python train.py --n_layer=26 --d_model=160 --activation="tanh_gelu" --norm_eps=1e-05 --init_std_up=0.0259 --optimizer="soap_variant" --beta1=0.95 --lr_head=0.00738 --decay_fraction=0.786
Each number is 200 + 30 x the weight over its row's rms, rounded and kept within 0 to 999. Layers, rows and columns count from 0. The size before them is the row's rms in percent of the matrix's.

# layer 2 MLP up, 640x160, rms 0.168, rows 597-605, columns 80-159
133,257,185,189,207,180,176,197,120,215,163,173,170,207,237,210,236,173,195,173,203,177,192,194,215,159,229,174,208,228,163,182,202,169,211,187,210,170,221,206,196,199,196,262,149,177,246,186,183,223,209,212,218,184,234,211,186,141,236,231,206,225,263,200,262,191,267,200,216,166,266,151,197,218,148,210,203,202,193,167,212
087,191,223,151,214,185,259,253,275,190,193,208,190,196,263,238,228,219,172,190,173,239,155,166,238,160,168,241,188,210,162,197,229,204,192,247,173,131,198,195,214,184,153,209,187,174,188,190,237,174,214,214,192,145,221,167,180,227,162,233,213,200,225,183,185,246,193,215,244,142,170,208,184,195,177,254,144,191,217,219,211
105,223,193,135,237,192,173,207,260,199,204,177,175,167,223,190,191,152,249,203,201,165,186,213,178,178,187,243,190,197,187,130,210,205,223,197,208,177,196,203,234,170,164,208,195,227,209,236,181,224,146,214,181,232,230,183,249,193,218,211,237,223,194,155,181,182,208,246,186,149,155,218,192,213,248,229,185,178,254,174,136
074,185,209,244,217,217,229,157,239,195,247,190,229,162,204,246,207,224,203,204,189,196,138,220,196,154,213,274,180,183,221,204,229,253,211,218,207,176,172,209,272,209,211,203,201,217,220,190,206,217,185,227,205,158,235,155,181,182,186,215,205,301,162,173,179,179,204,175,159,158,202,199,180,219,222,205,208,151,218,192,185
098,212,240,180,210,206,157,174,191,131,179,227,181,177,206,201,259,198,105,164,192,151,196,197,190,157,180,193,189,194,222,158,177,186,215,150,217,217,216,290,245,205,223,162,208,189,131,151,189,173,220,167,212,207,184,202,229,176,227,242,185,191,200,170,138,190,159,208,184,181,230,173,240,220,188,190,221,156,241,185,220
064,231,170,185,256,239,200,189,170,133,223,146,236,162,210,213,163,210,191,210,198,198,159,239,220,177,236,174,198,187,166,257,211,186,199,205,229,212,227,264,211,201,176,233,218,238,198,236,259,219,189,224,214,189,148,193,164,188,220,233,221,159,186,207,151,182,237,180,226,241,180,144,215,176,218,216,192,194,218,192,202
137,208,220,182,216,207,203,200,135,157,218,217,178,166,168,228,161,213,260,206,220,183,247,173,241,225,174,264,264,184,193,237,203,229,260,200,206,287,215,197,176,220,227,183,218,210,199,166,215,171,158,161,195,199,155,231,214,155,150,195,197,198,206,207,204,222,199,172,182,185,192,211,209,148,174,262,182,197,215,169,137
090,201,193,214,178,197,147,245,185,180,158,162,184,189,112,213,233,217,191,216,175,175,177,203,183,199,133,183,157,191,142,145,182,177,221,159,200,196,147,219,172,193,191,262,185,209,214,221,157,216,154,257,182,171,224,253,226,256,232,152,203,180,204,185,195,203,194,240,245,215,215,231,236,212,177,191,166,208,247,180,177
113,133,210,176,166,189,193,171,242,205,205,208,210,214,153,160,218,216,235,249,204,205,245,182,191,285,193,184,173,186,183,197,173,262,241,158,206,229,163,194,166,210,244,195,223,185,178,145,249,178,198,166,186,209,168,206,230,144,241,137,193,151,187,193,197,249,199,157,198,175,205,157,238,142,218,152,202,178,196,211,197
# layer 2 MLP down (transposed), 640x160, rms 0.149, rows 597-604, columns 80-159
109,167,184,201,205,225,215,170,260,190,232,240,197,194,166,214,148,214,226,224,217,199,211,224,188,250,197,208,155,183,238,221,166,243,190,201,183,198,165,249,213,196,194,143,223,229,158,179,200,186,182,174,158,226,155,207,204,240,179,164,208,212,124,223,135,221,150,179,176,229,173,231,213,211,227,188,205,211,231,246,205
088,194,235,177,187,176,192,173,156,166,186,204,170,195,196,188,263,185,185,224,185,209,243,164,241,262,194,189,156,272,199,137,216,185,221,152,164,183,223,219,212,239,271,194,261,210,258,198,177,204,175,222,153,199,215,191,204,208,192,173,169,248,172,217,195,183,215,225,208,179,213,245,213,208,234,226,189,172,217,221,222
104,232,155,233,203,198,189,220,196,206,191,191,167,164,188,212,146,144,195,227,227,158,191,159,182,191,148,192,181,179,198,227,206,200,284,253,175,170,169,243,172,232,187,223,198,225,199,213,196,173,221,106,207,248,223,241,200,144,229,187,215,149,227,264,235,150,183,190,189,238,145,134,225,191,197,192,197,214,182,189,258
079,175,186,236,198,176,201,187,186,165,257,192,198,138,226,216,214,186,208,227,205,175,179,202,171,173,170,257,190,221,198,174,253,238,243,246,225,197,199,218,232,223,175,208,173,269,244,181,218,225,199,178,186,220,271,145,233,153,190,196,206,238,195,169,195,224,188,149,173,133,170,207,226,157,213,185,184,212,182,191,178
079,176,179,225,192,179,229,205,203,256,195,192,278,221,234,219,137,219,208,215,209,205,162,172,240,249,209,217,196,231,200,256,184,190,227,205,173,188,224,137,224,202,174,241,204,163,213,221,199,217,186,188,196,232,178,187,201,221,185,143,259,202,190,174,244,241,268,165,170,197,185,173,216,164,257,239,201,216,183,232,127
071,178,168,198,227,193,162,168,190,189,275,192,168,186,243,212,182,198,226,223,200,149,230,168,161,216,246,210,151,197,152,192,181,232,144,172,199,173,242,178,202,180,182,196,190,193,164,179,216,175,184,192,164,166,224,246,211,165,249,211,184,221,153,215,174,113,186,140,225,189,195,194,187,164,203,187,193,236,183,187,249
107,220,174,184,197,208,203,199,232,240,215,169,196,216,210,183,208,170,154,188,172,200,157,235,166,159,218,132,131,202,222,137,232,153,152,221,192,111,184,178,226,155,167,188,202,185,208,242,197,243,230,218,217,196,222,189,193,238,208,220,204,201,209,187,209,187,185,247,207,195,203,219,184,236,208,134,184,188,192,236,236
106,172,208,182,227,237,249,172,245,234,230,162,214,176,135,146,192,197,169,224,216,172,224,154,198,183,262,195,188,244,241,199,178,178,186,198,189,244,186,193,260,143,194,166,222,235,177,137,202,230,193,182,236,207,222,180,226,221,210,201,162,207,219,129,166,239,247,237,214,222,217,178,189,203,180,217,196,227,175,153,234